Weights of a small transformer language model: hashed n-gram embeddings.
Each number is 128 + 32 x the weight over its row's rms, rounded and kept within 0 to 255. Layers, rows and columns count from 0. The size above them is the row's rms in percent of the matrix's.

# layer 2 MLP down, 320x1280, rms 0.0509, rows 0-92, columns 704-735
size [ 95  99 104  93 106 111  98 104 103 105 103  93  97  99  95  96  92  93  99  98  97 103 115 101  94  98 100  95 100 103  99  96  92 108  99  97  95 101  93 110  96 104  99  98 107  95  98 105  92 105 101  95 106  99 102  98  96 103  92  92 102  99  99  91 117 112  95  99  90  99  98  97  95  99  99  93  96  90 102  99  93  96  98 107  98 103 100  98 112  96  94  93 105]
[[117  76 149 116 115 148 146 101  52 108 146 144  68  72 169 165 126 139 117 160 153 127 116 160  83 104 143 132  97 152 180 114]
 [ 87 153 133 118 122 121 138 170 129 156 162  98 101 103 148 132 123 143 115 157 129 110  66 151  57 142 146 134 184 119 161 108]
 [125 131 145 158 132 152 149  68 108  53 179 103 132 114 152 171 138 169 147 171 104 115 130  95  71 158 151 119 184 120  78 128]
 [104 100  48 161 142 106 119 145 152 159  99 126  94 166 110 123 176 131 131 101  33 106 213 175  98 147 149 161 180  96 132 105]
 [129 142 122 177 113 133 149 178 144 163 171 173 121 143 152 137 101 115  80 154 123 129 101 146  64 201 155 121 134 135 110 119]
 [119 110  84 124  84 161 107 126 163 139 119 154 161 151 125 135 144 115 177 179   0 131 127 163 144 180 168 215  95 153 154 126]
 [132 156 135 149 105 102 125 165 112 198  94 106 104 118 142 159 146  96 125 133  55 119 137 115 143 137 137 143 163 142 112 136]
 [139 125 115 128  89  97 147  56 107  83 159 129 124 131 144 103 126 176  91 130 167 194 109 143 142 118  49 111  96 198 150 137]
 [ 94 147 156  98 147 127 134  92 109  90  77 135 136 126 154 139 101  50 116 123 152  99 162 133 133 130 145 116  80  99 120  95]
 [161 143 106 127 162 142 144 127 137 124  89 140 127 122  93 150 157 139 143 113 108 131 141  84 128 110  99 131 106 179  95 142]
 [ 95 124 173 113  86 130 117 134 144 158  96 169 168 149 113 130 169 120 124 104 102 168 146  60 106 103 127  52 142 127 100 114]
 [104 137 153 112 119 132 130 130 169 114 116 128 149 192 137 140 144  99 120 106 141  83 111  86 118 145 112 137 125 147  96 108]
 [117 122  88 147 137 140 116 107 133 146 131 154 126 115  99  66 118 126 108 148 140 106 117  58 137 166 118  90 131 103 108 122]
 [116 122 116 159 126 117 148 152 189 168  85 140 133 129 178  89 108 154 119 156 147 116 120  95  49 124 163 164 158 110 152 118]
 [123 172 106 140 100 117 132 148 126 145 138 112 117 128 136 128 127 145 165 124  56 119 113 158 114 118 122  84 146 153 201 134]
 [ 88 168 101 124 100 132 132 111 123 158 126 111 160 203 133 106 162 145 109  96 133 158 133 154  70 137 102 157 142 185 130 126]
 [167 130 132 129 128 160 144 189  69 138  83 116 126  91 127 101 135 107 119 142 153 134 135  73 136  79 136 122 137 120 150 149]
 [189 137  82 227  58 163  96 140 125 120  71 136 113 125 156 134 209 127 135 127 140 115 148 143 164 117  71 185 143 160 155 142]
 [127 122 180 108 108  89 140  87 114 133 138 124  70  74 139  97  76  79 154 138 102 101  87 117 191 104 123 135 122 159 134 106]
 [137 110 135 130 124 115 101 171 138 150  85  93  98 102  90 131 147 146 187 115 135 101 202 200 147 101  73  58 140 128 149 124]
 [154  78  77 108 175 117 139  81 169 127 125 118  52 140 139 149  56 103  52 141 150 159 146 124 115 146 135 104  80 147 104 146]
 [ 91 110 211 130 186 128 142 167 120 107 121 136 130  96 205 146 144 183 136 158 140 110 107 127 109  29 148 114 101 114 177 124]
 [126  96 118 154 130  43 139 146 162 119 142  80  90  49  64 137 151 125 102 123 113  89 162 121 136  83  53 160 120 156 136 112]
 [145 165  94 133  73 158  99 109 143  94 108 132 127 168 112 131 168 175 108  57 165 111  84 129 194 112 120 106  60 167 137 136]
 [ 82 100 127 136 170 149 121  70 143 115 114 121  84  54 112  76 155 143 134  80 177 129  90 109 185 157 110 125 102 181 135 129]
 [147  92 152 157 140 118 143 116  91 199 199 128 153 127  93 156 135 130 110  89 142 167 127 159 135  89 136 167 117 103 136 135]
 [159 125 128 143 145 130  81 117 129 118  88 135 171 131 110  98 154 143 106  92  95 137  65 129 148 173  98  91 127 174 154 116]
 [141 142 119 169 118 148 133 104 193 123 116  99  95 130 124  73  67 150 128 150 125 124 137 148 125 106 142  48  82  50  87 138]
 [121 151 136 100 158 136 137 108 167  90  83 106 106 105 120 102 150 159  78 105 129 157 154 107 105 127 113 141 150 156 130 124]
 [107 124 149 103  88  93 149 100 170 134  98 143 130 165 131 126  99 146 131 139  98 146 187 169 169  94  67 122 107 183 113  99]
 [144 152 152 133 167 144 149 110 132 133 123 158 100 147 131  67 153 135 166  78 137 127 142 106 176 114 197 194 136 174  76 128]
 [155 123  42  33 164 114  89 138 139  93 136  92 166 128  98  92 113 150 148 162  86 193  85 133 111 100 139 148 130 104 144 127]
 [139 119 134 137  87  91 109 166 107 155 213 133 101 131  71 117 116 136 125 141  91 150 145 171 139 178 154  83  97 138 141 139]
 [134 107 145 121 185 124 116 108  96  97 109 108 113 145 141 128 156 174 144 150 141  72 133 179  96  97 110 103  73 110  88 133]
 [101 117  98 101 149 154 149  91 157  43 182 126  93 125 109 157 123 151 144  92 134  97 106 160 100  97 139 144 132 125 110 167]
 [ 68 137  52 173 129 124 102 156 154 117 108 117 123 127 127 102 163 113 123 198 157 106 121 167 138 176  87 116 153 118 146 123]
 [121 147 104 141 107  83 117 135 151 130 119 139 174 122 118 120 185 177 130  72 174 146 119 134 105 174 130 157 189 155 135 114]
 [101 117 104  98 150 135 120 139  98  94 165 119 182 178 140 109  78 122  82 137 110 148 127 149 137 151 102 110 129 144 150 133]
 [119 166  98  98  80 156  81 129  90 100 163 150 185 148 141 136 154 196 157  72 116  42 150 150 113  67 120  63  85  77 110 107]
 [127 122 151 121 129  73 144 185 128 131  67 132  60  86 139 130  81  99 137 146 105 138 118 129 135 148 144 142 158  56 139 127]
 [153 160 134 124  82 124 120 166 133 167  94 135 110 180 151 151  94  98 156 105  67 111 108  91 138  88 145 183 198 135 146 115]
 [136  94 186 146 148  89 116 121 170 207 167 130 146 125 127 160 136  99 121 145 151 158 157 114 100 148 212  52 126 115 118 125]
 [ 95 147 153 126 102 138 109 164 178 168 101 159 180 148 148 142  95 104 120 112 125 130 106 132 167 119 164 104 155  83 138 144]
 [138 179 112 108 125 118 109 136  89  98 160  81 153 115 128  99 102 190 128 126 131 129 100 120 132  81 137 134  88 110 127 119]
 [ 99 179  80 135 132  80 125 117 128 113 157 147 167 132 135 126 178 114 171 138 141  65  84 177 125 124 107 144 164 135 176 139]
 [132 109 181 129 133 131 174 147 115 207 139 151 147 130 149 116 120  91 112 126 114  91 131  74 153 164 140 145 125 112 113 114]
 [130 105 141 154  91  80 152 174 105 116 106 130 157 156 131 148 129 112 125 172 109 101  93 172 117 139 149 162 120 161 142 132]
 [170  98 131  88 150 172 102 139 162 105 138 117  82 161 133 112 132 115 157 120 102 108 174  57 165 134 163  86 119  84  70 129]
 [ 98 144 137 125 141 166 129 144  96  79  94 147  93 128 185 119 164  97 145 139 115 142 128 145 118 141 181 184 108 168 115 120]
 [143 117 160 121 174 114 117 144 162 138 178 138 136 112 141 121 142 128 166  76 161 133 120 165  69 147  89 117  94  91 104 117]
 [171 131 117 154 130 141  97  78 201 171  88 162  76  63 126 135 162 183 111 109 160  65 110 140 111 115  91 186 148 226 156 112]
 [185 144  77  87 155 154 157  99 167 137 133 151 131  87 139 138 143  83 136 197 146 153 138 139 132 145 118 196 151 136 149 125]
 [152  74 154 100  87 172 142 135 154 141 126 136 146 159 142 120  55 188 129 105 174 166 117  72  98  93 127 124 145 119 134 136]
 [107 148 138 161 156 123 109 136 166 113 130 144 105  98 122 192 148 125 129 128 168 111  79 143 135  94 127 190 211 205 102 140]
 [151 117 129  65  86 112 110 131 149 143 123 143 209  73 115 102 146 107  71  86 115 150 183 188 183 104 116 121 171 102  71 149]
 [156 137 137 133 102 110 102 142  97 116 116 161  69 113 143 171 147  36 127  81 225  92 118 145 108 150  93 145 115 123 132 108]
 [ 64 103 132  97 114 146 128 135 106  69 175 123  72 169 131 198 102 114 150 120 117 143 105  96 133 173 122 140 118 173 116 134]
 [114 153  81 104 106 101 124 153 112 129 115 105  27 187  60 173 157 102 130 102 138 174 129 102 121 156 152 128 150 103 154 123]
 [143 121 169  91 142 111 106  81 123 129 170  98  73 158 122 116  96 189 124  86  62 155 138 160 145  72 185 121 124 135  45 116]
 [138 139 111 142  91 140 101 131 150 154 148 137 121  81 131 127 126 148 155 168  91 177  93 132 138 149 160 137 139  98  44 147]
 [126 118 171 172 100 140 137 119 165 163 145 119 140  82 104 135  97 118 163 121 120 132 129 166 162 127 112 163 142 117  83 136]
 [136 104 112 125 125 117 134 110 153 131 107 133 122 117 102 152 167 145 178 136 157  65 102 130 106 109 129 141 156  85 172 131]
 [133  77 199  78 130  83  80  92 101 128 152 139 152 108  66 133 101 101 197 139  92 116 117 139 123 118 100 138 150 132 110 123]
 [179  90  95 138 107 133 172  51 132 159 106 105 134  65 170 151 198 122 113 141  60 158 134 155  92  93 104 127 107  77 186 157]
 [ 78 129 194 147 100  88 116 110 173 126 142 120 148 117 106 173 126 167 138 142 154 101 126 132 165 180 194 149 146 146 117 152]
 [ 96 159  69 124  93 111 149 158 137  90  75 167 136 137 151 170  90  43 104  94 113 148 163 104  87 177 126 130 130 142 161 131]
 [178 116 185 167 148  96  98 113 119 137 120 164 149 179  97 144 127  74 155  75 152 110 124 148 131 141 125 162 148 193 114 112]
 [136 173 110 136  95 184  83  94 147 152 161 179  70 141 104  87 122 121 155 172  91 142 123 117  98 195 161 203 174 112 120 152]
 [159 126  87 167 127 129 119 142 183 129 182 105 131 110 151  90 179  61  73 115 140 118 116 134 133 112 141 128 177 159 133 120]
 [102 174  90 183 111 113  68 130 112 188 149 141 152 133 108 120 157 107 134 117 216 134 153  80 166 185 157 135 117 147 131 142]
 [ 89 136 143 113 172  71 114  95 117 177 118 135 156 145 171 193 101 155 139 138 146 116 174  92 117 139 183  99 113  82 148 129]
 [217  66 138 108 140 136 146  94 128 158 138  99 122  94 185 134 136 153  76 144 205 139  97  95 142 106 162 180 184 129 153 128]
 [185 145 147  99 102 149 153 118 145 112 128 161 152 194 134 108  97 108 173 105 154  85 114  89 118 116  63 149 187  59 145 135]
 [130 150 114 134 127 107 137  95 143 128 115 136 170 122 140 108 162 120 128 165  89 105 156 187 164 120 135 145 119  99 145 123]
 [146 136  76 146 131 145 139 152 164  77 163  98 131 140 106 110 147 159 146 130 157 168 127 165 168 118  90 167  95 143 148 126]
 [120  97 127 152 139 124 114 129 186  95  80 117 149 158 167 132 110 147 133 113 171 166 121  99 101 188 126 147 126 207 151 122]
 [122  90 116 148 121 125 134 101  95  89 101 110 134 133 123 117 180 165 134 183  70  49 169 108 107 145 176 144 125 104  86 133]
 [121 102 166 137  82 141 144 169  83 152 157 148 164 153 140 149 132 128 125  97 189 165 156 159  85 129 205 107 124 144 174 141]
 [121 119  99 100 129 171 124 174  81  70 150 119 127  67 124 155 184 139 189 137 127  95 148 177 151  87  80  90 168 162 138 156]
 [141 122 146 125 103 135 126 163 130 170 114 165 163  92 145 116 143  87 142 154  85  78  82 143 124 144 128 121  87 185 115 122]
 [ 95 166 118 134  81 112 120  91 116 119 169 166  93 168  96 154 120  81 153 113 104 141 166 143 142 123 102 115 134 168 124 132]
 [110 136 116  75 137 125 102 112 130 128 106  95 157 120 115  78 142 135 144 166 106 163 145 163 162 129  92 171  49 136 154 123]
 [ 72 157 101 154 115 115 102  77 138 165 116 122  92 128 113 148 141 125 161  99 123 101 172 168 117 123 134  98 149 146  76 102]
 [ 67 120  85  76 109 142 179 104  87 109  94 114  61 126 124 111 140 143 128 112  99 145 101  84 181  86 160  98 127 118 122 112]
 [109  84 140 124 112 102  88  98  92 129  87 111 111 164  93 120  92 117 141 120 150 154 171 182 153 114  87 167 176 136 192 112]
 [124 112  46  98 192 134 149 119 123 145 127 143 192 172 141 152 116  89 170  98 144 207 132 100 169 100 134 183 133 111 118 126]
 [156 121 137 126 165 165 157 136 117 117 118 133 137 146 143 110 106 142  97 112 122 159 102 140 176 114  62 144 134 163 122 135]
 [ 75 123  81 173 169 118 127 131 131 147 125 132  86 119 128  92  70  98 118 132 126 112 152 178 114 116  79 104  97 117 116 131]
 [170  90 126 150 167 138 113  96  82 109 124  67 131  89 117 111 128 162 151  71 123 160 130 150 170 101 122 104  97 109 107 135]
 [152 172 121 118 159 129  85 147 236  85  80 132 109 120 146 192 117 123 102  59 185  76 148 141 131 134 103  28 121 120 142 124]
 [118 143  94 144 165 144 135 149 135 131 123 122 139 166 138  74 128 102  66 110 100 166  83 100  98 123 120 133 177 127  73 132]
 [127 134 152 169 132 117 129 140 165 137 105 152 138 108 108 131 100 120  93 108 146 108 120 167 135 165 105 137 111 165 137 122]
 [113 136 162 113 104 134 151 102 122 146 108 162 140 159 123 184 151  98 132 133 123 128  91 110 148 134 139 151 142 182 135 134]]